config.toml
num_key_value_heads = 6
norm = "layernorm"
decay_fraction = 1.0
final_lr_fraction = 0.0
doc_mask = false
Each number is 128 + 24 x the weight over its row's rms, rounded and kept within 0 to 255. Layers, rows and columns count from 0. Numbers have three digits each. The size before them is the row's rms in percent of the matrix's.

# up: layer 11 MLP up, 1536x384, rms 0.131, rows 1323-1382, columns 240-287
# down: layer 11 MLP down (transposed), 1536x384, rms 0.13, rows 1323-1382, columns 240-287
up1323 100:155134136119135138137097143157127113125120138098157147123141155118149172144112111125140095105107154093112164113067111134131081156144164182121131
down1323 105:155053144114138122081167120135137132086124099097118176127121058127088118134099128084114112148097158099167139081137133116119095135114088097118122
up1324 094:116095116145130134139104124176123133114104105115123126115100133088121109132094093120136151128147131124136136130113137144133087156105110157133114
down1324 095:109093111106116133116142076127133121110132120072131133155139122096082122125141178128113138110152095102115119125122160104096116142182101122122141
up1325 118:153131120172120115136127124107183139179169134103134136090141081153122172128149164127114132113150145148107114133108095169128109163094104114129155
down1325 114:130090097144160108100109141128164123111082129129160151131106116123151123110121155127123127078172064084130129076140119151127091169092138083139145
up1326 102:134158176136115084167107174139103123106131134130108140159083119145132165146181099166127102109112202128134150140119118141133157117141142127124165
down1326 109:153129077136128160128102136120123182130116120113148115098131129113166131119175157122112073122113154083103178102095157145128138089122147092134090
up1327 102:141137107067184182117118106095127145139118123138091159091124138124121151107165113117133097129107142142132096135127125174124126153107147150138119
down1327 101:119139188107168104187141147125153125126125123132152189125126158150088137149133127113147108102112164125092081144154061117150161128123112120120113
up1328 101:152135172160143174120150154096093121137144139095159139129108171161107128133147133099124141149127114099119140158136130123151072092116176133113170
down1328 107:120176158145124108112150166082116081110151107138153120121170147116146135130104110105155116193099117163141148166147106172135116111124147115157166
up1329 095:114156094133129120150141086157137092145099081142111175133129111096135137167094153128135173145132143070099125144075128157150090147126114133106117
down1329 092:117139112095133166100135164113145097092125077117107140092157120148120125153156102131128140140102086129128114087137096150115064119168112116155146
up1330 093:104117115098096118118135090105086153119122101129121155158084127113171134119127120119069091086134166095134113147091144106113145133105134174135136
down1330 088:091140155133130136117115154121150094106153154149111152120109110150092098106155107138123110139107084115193122152122120126119117096143148109182155
up1331 075:090135148139158091169137089131114103130090119140115147141121151179132147107136117143092127134141175125143140139124070135162182106123105129127124
down1331 080:145111133144112143122139153161149148120131094113150116124125130157124120081172140124143141095141093145131156148120122132127090112125161097092077
up1332 083:122118138099103147126121142096100068111150079172149161149126110160126118129133101126080124153167118118108088116115134133157130136132119137099135
down1332 094:144108145174115142131120163143129131101102119148132133164137140154131166176126096090143150082116110114151127149111136114126144085163135137148126
up1333 110:074105105180122077105138131139150125087118122137117113119140121120189155142108119141160157131104122175109112089124143130129087125140145107109098
down1333 109:152131151121104091156146138129134146123135137126146141144075100136190131121179170078159113137136112157108102146162148117144155101126154104107134
up1334 108:119173166121130088128131109165138133149114113123108139148148130092140128138135138112142107178133114079157108138171095091117129174101161122105139
down1334 099:132147143122103158133139130101107157114120116128106125131135100138135114113145134125089142150126125123155093107124098107118143121128141124185116
up1335 105:110139114109115104154136114130125121083163184097119115104130137146158144117128093128132144069140178124130103120145135103105136102089137072106146
down1335 105:089127163118138098122147119117114166079121129117118165122085153098109131100182124089168124136148124098128139144116203120139095122150104075137101
up1336 091:136134082139118129149148094137111147144157137170111112134101144123136142102114146103071094118132148133128102124158123101102125138109068107102119
down1336 080:111158130125120134167146101153138124133185140152160100125135138110161140098132133102130135162116124141111140087123095134133144101142142106104151
up1337 094:076139139147122143139130163140139136100149116129105113145115116180167097119119159110160183090131117119121136128153141145164131131080144083112144
down1337 089:163108135115119155124142111135133108133114105129149176128122104147102133113125140082104143143108130135135175110132188103142130120122135168138113
up1338 112:150092118139138139132092098128103115169157120125140115122131136127092091120131130167125147144150114098151115129141120095116148135166114152132096
down1338 109:148082103136147131092174185103102120138103113147105162163113078089120118103139160142112078136115150094143125127150177144115151186134160135082090
up1339 096:097156089135147135140126139090135117113122128114117128097144115142141110105125133122139159108117081137120092164141140089183118127119114168118111
down1339 096:133106091135125123182158134077133171158141120104126130095084134140128146122128110076121138097115144101163125138127100102138148127155138138143129
up1340 101:122123116113120147149098165099135158118102127138121114142161122140128149063126122170101133120096120146117126101137133127118127142098123106157157
down1340 094:098142157132132129120137167116152126125135097098123108092185136132129167146123140127137130145138113119143108113123116139095086112108146160160089
up1341 094:110152123139117128121135126121113166164140150153163114092076139144148135159114123154142144090103121135120111062159081112143144076138133121067111
down1341 091:169124143126164143114133144132100141117105159129127184131098108101116085099148112101110140143132105093089142128101159125097126139149136134105130
up1342 094:131118123117118124092149120165125117118176086133103111123090135093139138164123111097143156123153087113108142136135137167109151143111132171109120
down1342 093:105093186144121115152125095124116143185151134127132094134137112097119130091128177124125141082147122144137134102108170136141085127139110096160114
up1343 098:159158112104105137091153154165128152116173100151113123096070119137142124164117119131155128121125130125131078122134170098087115103129074109096126
down1343 097:120188125148147112133098136140135149140112105098108113107098132093086102159116087162143117132137135125144153134115122121102116173101092164136118
up1344 098:119148113126113077134088081119115116153194133155135140137130126129120167151092111138096197110112167106096105115163102115126134142109106113115138
down1344 090:113097146104119117123164136135127113103171125149126098093130147119134144146157108078121080126093134156124151096146124111114106130150141117152142
up1345 109:118136133059125074167105110144123151126112138139103151138084116128081110147148105098114136131144117125137134112162127114127139117109078116176140
down1345 101:124088108065152111115125137127127113150125105136122106129108081136142140139117128170130158109125138090116169099126145099156135121111106139122079
up1346 108:140107093146192117129105135123118129181153154122109104152155141107108088087107115084186134114149125145131113176155160164120178116103114124142155
down1346 118:148157106131108102142136123096167098121124160147141093145142149078096154097104128133113123065159123139113158162155139146085134131173147147153145
up1347 098:111162135130160143120156097114132170115118112138098175113111109129096131057147119127119090088076120101162154087086166099137125138162114156124100
down1347 096:100116121152160079159086109160069163138124082133131091105107119110127090136110130128137136134142122118158097167105118138105160179151154087110142
up1348 109:159150121166149084123100155117097118140147125089134140101165132105108080136117151139152150120168119101146106108141154151126133146114100124119105
down1348 101:158114160097087129148098128148126098149118124133115105162118139128122104117100143137108140138141127120125131121121131140119094114113130180133138
up1349 099:173116131115154105147159152152124158140125162112146156091119142127159132121149184105154098154150109127077113162151147120140100104131198126164118
down1349 102:108150130143177114148126097155171147114164120130145088106130123105106123127138114054145148156115149117128112167077135084107116130140138138099128
up1350 106:140148153084104099154125112134105112098119118119136123146160082118102135100156126140127106130132149138121147141153161160131120111093114100129094
down1350 104:143105112094130145169101080124102085117110136112118162113158121134142133084133140173109098149100142118090124138133072119078190137099105143125118
up1351 096:186171117102108073125156096129142163126120170092129129126095119064150107175111112124096155123135156132085071108118162125154162143112155128118130
down1351 091:089105116150122157071079106153116129159163127110118097158127121118094132163164157178158133149146105081148122092163093152117084157053097127149117
up1352 104:127163110088110112137138155136149088157114152140076124184143169141115110155111131143114123090131116120141169084095100139143075127160125144132126
down1352 095:144145135132148105150160110138136089059057137130105149128087107160106118150133155152118145133162108161138102118174158114153108095131116121176159
up1353 100:118108164096052148127151149112194149156121136121115131156100095163133171094150120142141176145152139115077126130130138113114106156102132145137108
down1353 104:154154140110119124124153146147142146073169130138131111102163143127123133115109152108147118120118135161106136155140149116085168127108123137134122
up1354 093:106172072117133119134143120158121112141124133140144114177131142125105108151130146121144158147106116131161085110087144140134131091135128114098115
down1354 083:154140148127137141183131146119107120156127138125101163093150094132139164136147086139111120135107127141139131131142123108159136114081108153158132
up1355 105:152121156137081131101108116093147103148134108085160160168112102118076127101131126168088149155114138108100089123147091117176118175119134120136094
down1355 101:118129119158115147119103136158089114101119113119164110107107131084138067153147099151127122155141137134121120111128073128115174115161093139128121
up1356 104:095120161135102120116152117125140144144072137076150131123123117125191101107139145123128123107092140158156129137160142112109090129066130112168157
down1356 110:110125113125124150079156136116153167141115127087161095152137126120148125067099119138157144133084135138133110135122156113135109192122101127117126
up1357 102:135175109124125145121162158183120127133121146122112195096154100142118144146115120154162101127091160086128130126171150137112097097101162144142171
down1357 096:104138131088089148125121144150141150130126099136153101082113096120112150109083105114110139145141148089099148089099162143085172116114107088133121
up1358 102:090132162142103141116137099076115092132105087116131105181106140108088126191148114153108165118147121082121147148127137140116120134101107118149137
down1358 106:138108144136159131092147151092140105167120097132100122103134125077119122144136137171103106119079187122140138112141135131155113171125120129137126
up1359 106:125111094140126112102132095127077146092167121146135179148122152165100146110153133116132134155103151144137165126137108131113125159118127111165040
down1359 105:135124162130066174169098155147099107106132134137115119125112140131130144138066123170103124149114094152115106143145141145075117130175142177146159
up1360 091:171114131153125101111124133125111154142110141149127146117157108134125120121116126119143130088180113140159109093128098166128137094124102126148080
down1360 104:108121112147105156095110104112132130128107153187145137141110147122140133139084155110126121118110142109083130097100131166105121124131116099128128
up1361 103:142121099151083151149122111129152125105102125120155132087093147104103101098118151116106109152194105087116125135123114125121117124094108167108090
down1361 108:142129161106122138146133149127154113132116134154129105142134109139128128149149166110110128098124130119080100169103137081105102173122117155093153
up1362 098:120124109133130154133154136131165123069137120136131141095128139135159202120137121119122094108126118080158133130164141145140139141136124175079139
down1362 100:083117110117146128135130116118098117122103081147143080111193118159079156112147143124180164084112130115133159127090076160121118132071127173156147
up1363 097:139153071176108137119174132117091126163124171103129122155170149116157128154155129134124100138156139128177140142145140091143108110103148124119130
down1363 095:141120129142153132108099064119166115117169100146130157139093138142114144143136095087148174113128132108176129081092106138166127119154127113123071
up1364 097:107133135060109136139129132074134138126140090138096127151137101161139146132134095129134167136153163109101105154130149155134119134129117136091125
down1364 091:107135145170146105121104147153115099133127139113128126128135115123119085167122120125097109080132132113183145093135117128141108149143154147126117
up1365 092:121131103117125127094070154121152124118086110099128148118130123094143110133072141151140092102101152155128148142145138094138100120156089128096150
down1365 093:091092164157117118125111113145131079143142165116111136119099164138121177120104101120106075119164138088131165150138152154154145135107119088083102
up1366 100:124098155123078094183114119154144118143128163095115155093098163152173159101142097108145117134145119165112145123152113118112163107179128132157172
down1366 101:156141106124137118171067105107180117109161166103102111134163113077141125133132102083093140124117115099058087119128165190112129096173166119164117
up1367 111:173131135139114113148142110141161118147142115152153177122113120119086156109128164159113136109090132132144134115121124162135100128123141118109169
down1367 094:172122156118118148090114114179142130113110120138121131120158144139118118133125115149122131096104159135180130127130136114114077101111112126116150
up1368 105:084131080102067151124136136158143132134147119135138114146144136117119128123113124128155121122149117145131130130135123131146152094183115178126103
down1368 094:168151114170176113090114180109124106116160107103182136074093103167128147127127125139108102127145132134115125097160139089122113121133121077141147
up1369 103:113145127101099102141119119122117174122168134159144151114127113130104112113111123117124121143123178113157126128105120120120110141126100126109141
down1369 104:107152145177123185124092147098129140125103143091140141144099148130148145127123129095119113112112098141110144149136119183098140103106153146138121
up1370 082:171155136097120155122106091117078090123168096107132124119132113110154114152115156122099102103115145091125160123115139133143153105095134128127111
down1370 085:130146125113142126142127162155155124110140094122134135110119109123125164144113128114131117100141109122131095110110106135133124166102128113109114
up1371 101:147174137103144144159082124118097165100136104121119133160116093115069124088151076135159116153151122115122116158149102090153099140122105091181167
down1371 101:129108153112121136097161112131125124181111141120102110170109161122121127128157136147156116132115122136142142088129115135145171121117136117154127
up1372 070:157127123120104095119130125125109138110119114117115113107079141130164105110105092138108164090133126125113133111132103133102136118143158174081138
down1372 080:129102143152142110096132119143132099126119114137104127158101145129106111109143134116142116090143104118127152132124140098152145113136135026138124
up1373 105:114117154093160085107118122185107136151163098112145123136171164148122113124133126148135135101151113173083114169137123130107101115112128166131137
down1373 114:093112113126102145129100112123086146133158134099121184125141135179099142142106125174169075106140070118119101112130136146158122113095143139128162
up1374 100:128110158124146136120121132122118129125125095113127144120098118158083145129121129102141117136167147134119112134121127166109127149126149111086126
down1374 095:179095151153116117142161158166105150144122159099142117149095093106127104124112120138101137139151125076142161120107119142128144123158148090116130
up1375 102:144119107093161133078141110121175116095140141109104137156136138143139116129120144152133153108136114103157111144151105141126122115144105113146125
down1375 098:132047097104142131122123162082149123079149122169117170156133104165128102156109109154083129139148117099116142153163107108104124100134098151131155
up1376 099:125080122124140103102137128171106114093099139175142125116128139144147134160091110137101168141132142135120143149103129135149155138144148125145119
down1376 099:101176186142135137125094130121131114094157060156164107122152138090164114109123124148136114116142135153139142150158111090155123156171084176170127
up1377 101:103146156144135131103145098127119132092135089101130141116141127174087106078125158098106153116139131147129169126166108177159128128178127115103134
down1377 096:134144166133136162133131125122116160115151119128137149123116149147162153112120110078167115123130080131162139121155119139108119138162157118154129
up1378 100:089126135137075092102123185102132151162158125160100149142145105103141128125138120136147137114084152192095111121146137111133099145108098131146151
down1378 110:095107135133144128083163129109113132139157102119134174131126141114131169079119132086116122139114155108124115137134098130151138168147097071114089
up1379 101:122134092196151144164107176135100133116120100136124136100146137106126177116089080142115111189135180138140117102112139117121102097106134109145119
down1379 110:163151131137160179121114143152131126120133141134118128126118136145082159132111126141144117126105097111179082131126126115119125115139085104096074
up1380 101:143109066131125064090138147139127146122139138136096142093146170128128138097120123129141121079101132147169140123152109096105132132134116135109122
down1380 104:125114060085133144098138115158121120125139078157132137123131156106129124121110127096106115145107106138085112088126113131136112142181125134143111
up1381 107:126111129095138117136133142144114139136156110102111128129119190115112140162107097138110124148125141162128127131171138153137129108125114098127081
down1381 114:141089156153103163155151142095127115097125120113181147123146102125115176139162144089176134105129183144133096109140142133113105131150083120144110
up1382 092:151100181101096139091148198119141126133140142110107122166113121190133150123119155126100117101097155146137093115130094113131115154106139117054138
down1382 100:150111107126118164174126135114136138169104128128092123090113137133123134121118178139082116151121149104143184151138120135144148104088155124129145